From a checkpoint of a small transformer trained on Wikipedia: 16 layers.
Each number is 128 + 24 x the weight over its row's rms, rounded and kept within 0 to 255. Layers, rows and columns count from 0. Numbers have three digits each. The size before them is the row's rms in percent of the matrix's.

# layer 11 MLP up, 1024x384, rms 0.0486, rows 611-661, columns 128-255
095:146132106097109123144103148136148143144129118152131134126116119133118142124185109127136135071094121112118181122110151140138120142156152137116141138138111133155155102145134179118072131100111141119144160083144127177098116168138112140124108099119095149082122115130118102126120129126140109145113128128123131129104139139126126184135204159129133103145121096105074107137124145156117119115155
098:172101134173158176147157102158139136156131128109100149145175150118173109154117177127106093111140131109108173135130136134111070112130131168111139106137135132136111114137135136157114124131162134108163124159094150144128109144113110147177120103114149073122094143108076145149112144105081147122119112117099158115095127128129100123186135121130111129103151121110138120115133106133117151160143
104:103138081113151122125120096176136128165112139138091116142142144127141090126131107124157143106143128109139170110089154124113139129116095134100130079083114143209126117093130144138105107124124157135160095114114138151105147097123111128149115139149125127139083132153121080123131089160140146122181137148062128090105119148107130097062077112127153140130124133096155110117158174120142109152142
100:158128134155133097108129115133117152113100126112108118136136144078112095141097117108162088112102123157127113108137150142067096112113123126165116150124101149114108110109120104124101131141096133131181067124160142183132148143127140093130100148138123161117173118113132092131166137131163116148162133143160167141116163135111118118139142127118127125103125117154118125117105135151112125132146
100:101102154134116143089140121123143123136114092130139153101134119106125064088160112129116122128142121117100102133145129102100075146152119153151105179104099135177109150099139112131175141116149183127154207178114150173109123093145125116126111080118153132147117147140115150127112133165141099150110167087136144124127162130139097123180133126102152148131135119118144125140113142156152104116154
104:117124153096090153125103168138147143150124136120126112136142110137153152186141118125157115120098151159128122104131111133121132133141155194128151125140126104117169151141168098109152130096135132177147108124104149187139177127132142110158122125136136124137157101117164108132143100136178123120189116118132129137134166129129117138114076097143124147130118116124120078082119136128152149169157
103:142102148133156138146146119126150119110157156110145111148155133106115089109160124117090129142079124122162099083111080097074116169130134063114136121128139124103142119137107115114170070132119158114112125115141083116083131160140104116105100124169127085097120179105209114138116161129089153133122115182136089145079148142091137113136158168092126109108112152114142134140123141138106140166069
099:131110132131132130155173148151098130095108141140133100131080144109150115128142116123099165134140120139109126138124075103117141130140090151144138093156134135163104099154140092104125123110090107094114139163162105158105139153140120180143125132135131126118140121097134090169121144122113081159135147099130137093090146137120137105105096090136114105097125155112123112130181138145112097110097
100:122111107117070071148146099092105109106166118114112109142115118136129094112107132125110175169104106092134114076129140156147129138082122156130156128109125126122138139122124147129124113167163153131119105106136116173120100170128142147164068118081094058141118171148101085118107191115122113111147120137125103113126103162117095141103144153130118086108182144133116111135146159128146174161091
107:112128143177146123126097142141139144141116150152124088125115160124116115140136178135125155105162149138127086140122127154123106097123115138157121121141101101125144135160072145113141115100109108107153102150126124176131102131130094116116151114158115097129166095134158111195075128173094127148073114134140148149153136062134117135111128092126104128120107080110135131138140150125141140127150
098:154126127156121155100089129139133130113120128090128081119146143085117114110104147151166143127151167139120112161109127124117121140116146111125097141140099161119183134201160124145120114125117125129096163127149104105116165131179142134153132131115132118125116103137089134152160084131163126105106146147133161129117117137137136131115182127173176126091133113129112120128142138119117150126174
102:124096161120153144124131108096076113123116108071125068134140133144148132126135143133154142120121146131099123132174138132124118093127076112133144099129135122159114123122127128133124122159121092176113142134117087100093132163115111112092138148161092144152137166149133099133123159146150138113139156156111125160138105118135111132162147123199163102130173104106117135094137093140145145139147
098:095097144139114108077105131110133145146141134139087136134128155146127150138097104114139120156115123119114121117092134124131111137142100103126130168113128104126129149157168116118095165074170084104125112145152120084120135153135161119130094171120096156080131100118105120145167113132115144117111129119192126145124087149075115100138177082178104150129139141146153105173139133125140155080074
098:140104135148115139123100168123113123129112119107111168171139083122105122118174127155123100103108105125138128154115091105190137142114185123093125137132113085110143122116114117130131099106105140151136108134144134136095100142134125142113080096123090141113136122126151124072131158149162136126113156154110140149147102117116120105080144150114107119126123096192107159120093127102121101163116
098:160137136175124108149128123105185112089161134076169101133133133140103106109119157155090132117122125135161110130151117132124103125101101125167139120085125135148155118104170102129180153112132166089134103099170143135137181083159153122140137137131133114141165141117138142157115133109126090144163106111124104128159121114144114120131077113090114102138134168128123142119124109115101146137094
098:137128114162169132117090115095112169153171145166130108131117136072146106118145113120085124133148120125127087126141138151120125112140103163103142095144140106132101162156078102100144142158120142090179125165159125106165111159155065133138122139133162140130138149098145132133114079127127114138134116122116156139059156161075165109138126114148078135073120149095115129143127154135163122126111
097:122118142101116093094131117150132126112136143174105145122093141156118142107134114118105087114139135133155132169173135117152093131122145141114116120113122150141133112147091124124102148156175118131099130138157140107126121149138160137188135148156085120117131116108127099132088115165192159142121107110133133146197123105123103156102131159122113147104093092109139116122089119086136115125122
098:190104087131167159143123137125127167133098154123124134179097134114116176111118115125114164146116141116125112129147106079115111135108137115096146158145118133166156104141187108137137125098150113125131102103125119125127158117121122113158133159144213128145142153137127093076134132161154144156116166147101113091122145129147121147129143122175119105149154103156118121078152104143123158137130
103:128131070087128068156126148156145134130121126141164152117079120124152122135147127117104126145155150096171124104144113099115130104153110156100130126122074120134165144130115124118122120171182115135103156145110157114149105132181153119150119152108140087131142145093172130128111093113156115152135107124152119100122124101149122143145097171135124154144204122113143134151115117043133130105076
099:125166131172126133128132117108104158167131149145128133130122143136076128132134156112141077113126095125150115129162158153144147126106159076108138129118130120097153111107140136127093150130178144139118118108083141140135121152137145149109136151100137101090094111099129115138116162097114134136130158147097122149149134107148112129121120121109150148082125109146086153121139127139083128155151
096:116097133153135122188150120133170107098117129106154154106105117156115140086150138155165107143146164173161125088117094130174176107135107082143169157134141113130131120101115131102120123194115114098138079148129122117166123151125136181144130139108115117133133153107131086135122126127152094101129150108111129139115131103109121174077082106192091141126154126125125109140140122123087123142180
100:155119138145168123104189112132139153137141148137160141087086123168135111099147106114142069127151151118139140120103165122133115142184152086115141090139154128111130097155124136115163125172113125100114145091142120138171077147127098125163113102142107130108107083141120168136161148119140092118140138120143145155189124164202125135161114153116136103080108128117141144133120108093132139116119
099:126060128105120097101164161148162140133119149147118144162112120084155145165142165117134129152126149155083158121134155133094163135120146134164088098169153130141092098124136107133138157130117111130205159068202117194173145102133149127120111099136178127116109112154142132126099148170125105104174135150115121107138161135124117155140082102101121112122130097125161132130120138104146128131135
092:156146137118150105105132163110136102140149129138142108169127110118098111059144117157118130132097146149131110135124133098115116155140123133150140135105187117139146103152168104148152122110146139125071141119124119121091130102150175131127103138154129127112162130085103132095140117080094148058145105143088124130138142128122115125172125153120186154183148129140119153094149096116127119135152
102:120142131111080127112151115154121114135114154120086134165122122137141154110109140129106150095147140109152161167106104141162122129107118102128105147127110097122133155141132142130139140194146101143145142108126113162096153160113084127150116132114178093107117069185156130126116151138164107106128098135110134139160165148135128153137148135121119116130149115112171104142136107167114115088137
105:128177083095129161158133136137129107114129106087100100129111175120091095166158159098154130150116085119101141103100125081109105138088126096127131114134093145125108121169128125154167159120129145140124160103116141158105118161136111130125124115114188107152136064157126134150124115076119138125133132175093145167144137152159133118147116123096099146131169094120113125146145144106171138134139
103:103117115099104153126136148163099167145114112149117135078128164160126138153134099134075137109155157150147129159100086152097131109132138100125084138138097115130106116112140131103153117145128139136103150133109148134103142105160145097142133141161099162140161101175119092161105134112164124156089138160122100131135122135128087085152147140144153175085077146134099140135124138177099147142133
103:166103128149118175102136135118135135188143137147107158146126133108132083203124116075120140092101171102134115164123120111091127124135125153103138150125102123162162116108165097165108115112130158121124091129125167110093077151091148127113133114129073088170105120164107129142117092122149136126093112161129107133142140092107093125106149102145125169084100141150122128143128062106132132148144
106:119142126098106131103128127113107087104151127170122126149136096138154100139150100102041120132097123109174152139123134112144141107104155117149138098154150110134138151127127081113102131130125128165143143140129149106209114144172168098146139106151131098118157142124155111149178121186137174118161120128108132129171088135083140160132135123154162170110120135145145146118156124092129089083141
100:185101141154127139138116113111052164154126089132118116087118123117147138135122151132108100121142130126152109138127134146151100134115141188139160119129083135143126116119123123109123081132113071112080106130133126124119106170163147101125103121105132134120137136162125118139104135133154111099131151136139170180141117156067152087162144120136127164149121145092143142142137130126133107149110
102:141112131099135074138125130108141142148124134111126118143063131175110130151130128081139106173109114120138167142158139150109152106131128141139105165104161180111116123154141115137110118130091134091115081095125080109134122127156130154141072098119091130120112156125085136148156132114113151117150153118096097119124148188085171137122134147129123181150157160087125121157154129114128071129113
101:151146113133154161123116143133137119125143104154134125132045119134103120112154136110122128154127159114115166085100109140143148123070146163107121132140148147134104164099134097110109089172167171148119130147148118136103156132146089131115128140145111160124139175126134149132102167088130181142146146140140088116100146100165169132095130102084097133105136183155123122120126131125148152186168
098:180140139177141091139157145111120140104133141104130086156127119129128102150129142132145135122124119119126114176082155132104122110137168116117111140158110166119148118134131105096131124116204139150127158160061112144106115136180094106126127107109146120090139139145118151104139138048169119119137137142190134168136144101105061180132121143118142170120133151101106104124130079097132151125129
099:113080141161132089146137160087119158102131111150085136139131131140131185108138132129111124107118087158150139089119116076103162111158085166114086138126078127152100124136075160137132107144118105162113145152149149204112143101139123131110125076076145140106148161092100140111139175111124106136119139164111128157132145097141150146133133082133129143123119132175133109135102125086114126120138
098:151062110107158142141110091143137097114140130145141113121119115133148140101166116170141090089151163095149107148121144127153130146124113148141124154126099134139137121125113137142137146120104134146138122118133135120123122142151082145109154114145144166173144126133123151112090150153146102115140097110136108123123112135120094127102163161069128136168114155111129123102137089120097127110154
107:104127156149107102087113136088102146131119120132104128118089120099120097154157141152101142144127123162146161116170136120129128177166118175098090135107158175105115076123129105108117132147110180118188144128142090131111114124128110128100103160135136160129134088115120146136086151129157165154128104097144157149096131134143130171152121121131098126089103089108095146158145138141143126116122
096:106121117156135110107115156105124126112152116153116100149148121080087146154098090160160123120152087108151135095137155148121119118125104133088116143176138151144131110108150148131108120124115108088105126125122112083170120194147153101083148133104140157127169106137146157135117107088161110098128139145188148155129100109131125100151106126100144112098124159172143134117136126138172139142117
098:134124117103097076132118108119097142109097128117121162143108115167128120145129108116127150171127127140106128116179100144118113087123109126143093141127151105104160152112139126097137133106138153120117142060151126115112151109110135114088121132140148151121174118114114141120161140114084125143157108111120111144143130111099164095128172056140164133138145121112132119146099116105140089138093
102:081151098175114136108129146113138122094156123087115152156139158146105103128149115113110142118138090107152147127140096111167146110123100149122129172168143150118169121160136113170104105165152074118103175130126119112074100154163138106152121104148134109150105101147127158128140164165171152134105123126152162166144129082119102130131132161121129075128140119104120141131108134129149137148120
107:119114106154102128094128131160118106165129167137137110100112121185155129140176122166075100139154104143128159127092129143147151143100172120096178098125178129146141142163130160151101157127086146124130135139104151100116095147145115137130145134129119145164146098093115096110124146139108136141074156097132114098134112111160106148099128113125115113075131129140117145123139146134080164088120
098:107099161088091156148199119105116103191120141117138134176110157141154096092139130123112155115094115106131134109094144144136124136122127121119136165154158116090139093123115134129138108142157115146158140101109083140152120129153123125100135127121137180111152133132132136144137081187157171095159135097166105149129105160135134172105150127115127107110119114069062132113149125102128073135138
102:111125132137128145121128137128120115140112143133138085143146111124113143122111137119098112135129145095163156174140139161118101160160109106095126136143128152116111129155098138123132172106116128092141153110114129146139121129091066136121167111105137123152104128087116170166131114140135141128128175148149123124100072151109193161084150148156115138105130098157105046128087115151160127144163
101:110148135156102112105132119129128136085173129125158123110128131159147101201142089090101140133182102145156150096155166176161116125170152145107115122144127150100137085107121127106169094149127109102112132124135096131131141096146140151093133140150110145084153099119100117085168109131152121111115153155097142112096157144136111162116062128132096163139123186141158112109093090109138123123110
099:136091154188122124129162098118106128118107120103138110108132143078136127119138166075097156151136111132154139170120106105091129072112138128110096111116130119116111066153102123157142118107140130137123146102127130144193131127129127123139102152097097139116069132142174170161116144148126091106156101150159089119132118095139128147117089184117141161150131098106125132113119122117114156136164
093:134132183137141144116160118137083148083110115098113160138115085136074126113136162120120129136137124108148084098139126123121181098109133109127146129144104139073129111137136117116117089117088175120148117145130123154108157176128160140151137113096126141133129108171147108110147097152098058150126082115097152170103119161135129102156114075100132139118120154159143138135128126095137144089137
113:147113124156173137112135141147165120138161114091115112149098126124104154139136096128112151104127138147120163092119116117156151126101140103104128127130104121154154152177132056133144151109148138117140133127121113072126120136154129116143197147099092122154129108167129197147073129137129148143141096155081137129143150127154159138096131118119189125123127114110156124129116136157101083098155
099:133111128151143085133124143131126121128146153125133133130152151110143130165157141086143098108119103108157136125102151109143151148124125106158104164141118102148135134093114113121137125129109146148136164149130126089094098143154107119128100135114170169144095090141097129183140142135147148107148134136141128128119162107100122106154100118099167141160116112134128144088096150116147134164150
098:122166124144131167153105086071107139086158110138119100102175064137133137121101068109176151157084136061146158115163103101131120150086112143146096152120168093129114168143153125127141130158109129084168115141127108141115115091113163114108119127034125152144124108131094141119107151122097145158152132106124174132144129168163120115111135134112109154139097125111118110115154102165139164144162
098:119088092120133145156151155140151145122123112105123153136099131126085107079120137117133081069100115109159130094097128101113083084126068125132126110110169168128111108113158110091086096177142080134076122135130161113135124137094123138130178126150129171145098136140154127126154105137143124119119129108124139131143094120129132119114186159089104117154082117154130172131126149141157132105116
094:135090176138113110130112117148131105153152102120123086122145106118119140082103154098115156114154146097113084115127107121129094167154133152148102152162157161122095123118109125162133161088083128105120157109135119147137118087123130137141128187137066102119159150126134121138141125117141105125102162103149118069112164102122137079142129119124123172128114156132136102139127159097189151148119
103:119118112153132118109120120131145112135136103085126103077121104133124091156109126125101112126166110133118158163110183139086121154140109137156073145133125111097133157131162126124147150135134119160098102122132100108114120159126136084151083151129126116146111155141111129150123108112126122128040176140138117130163145086126112122138123123124080109163171152086082162144135095101165152125104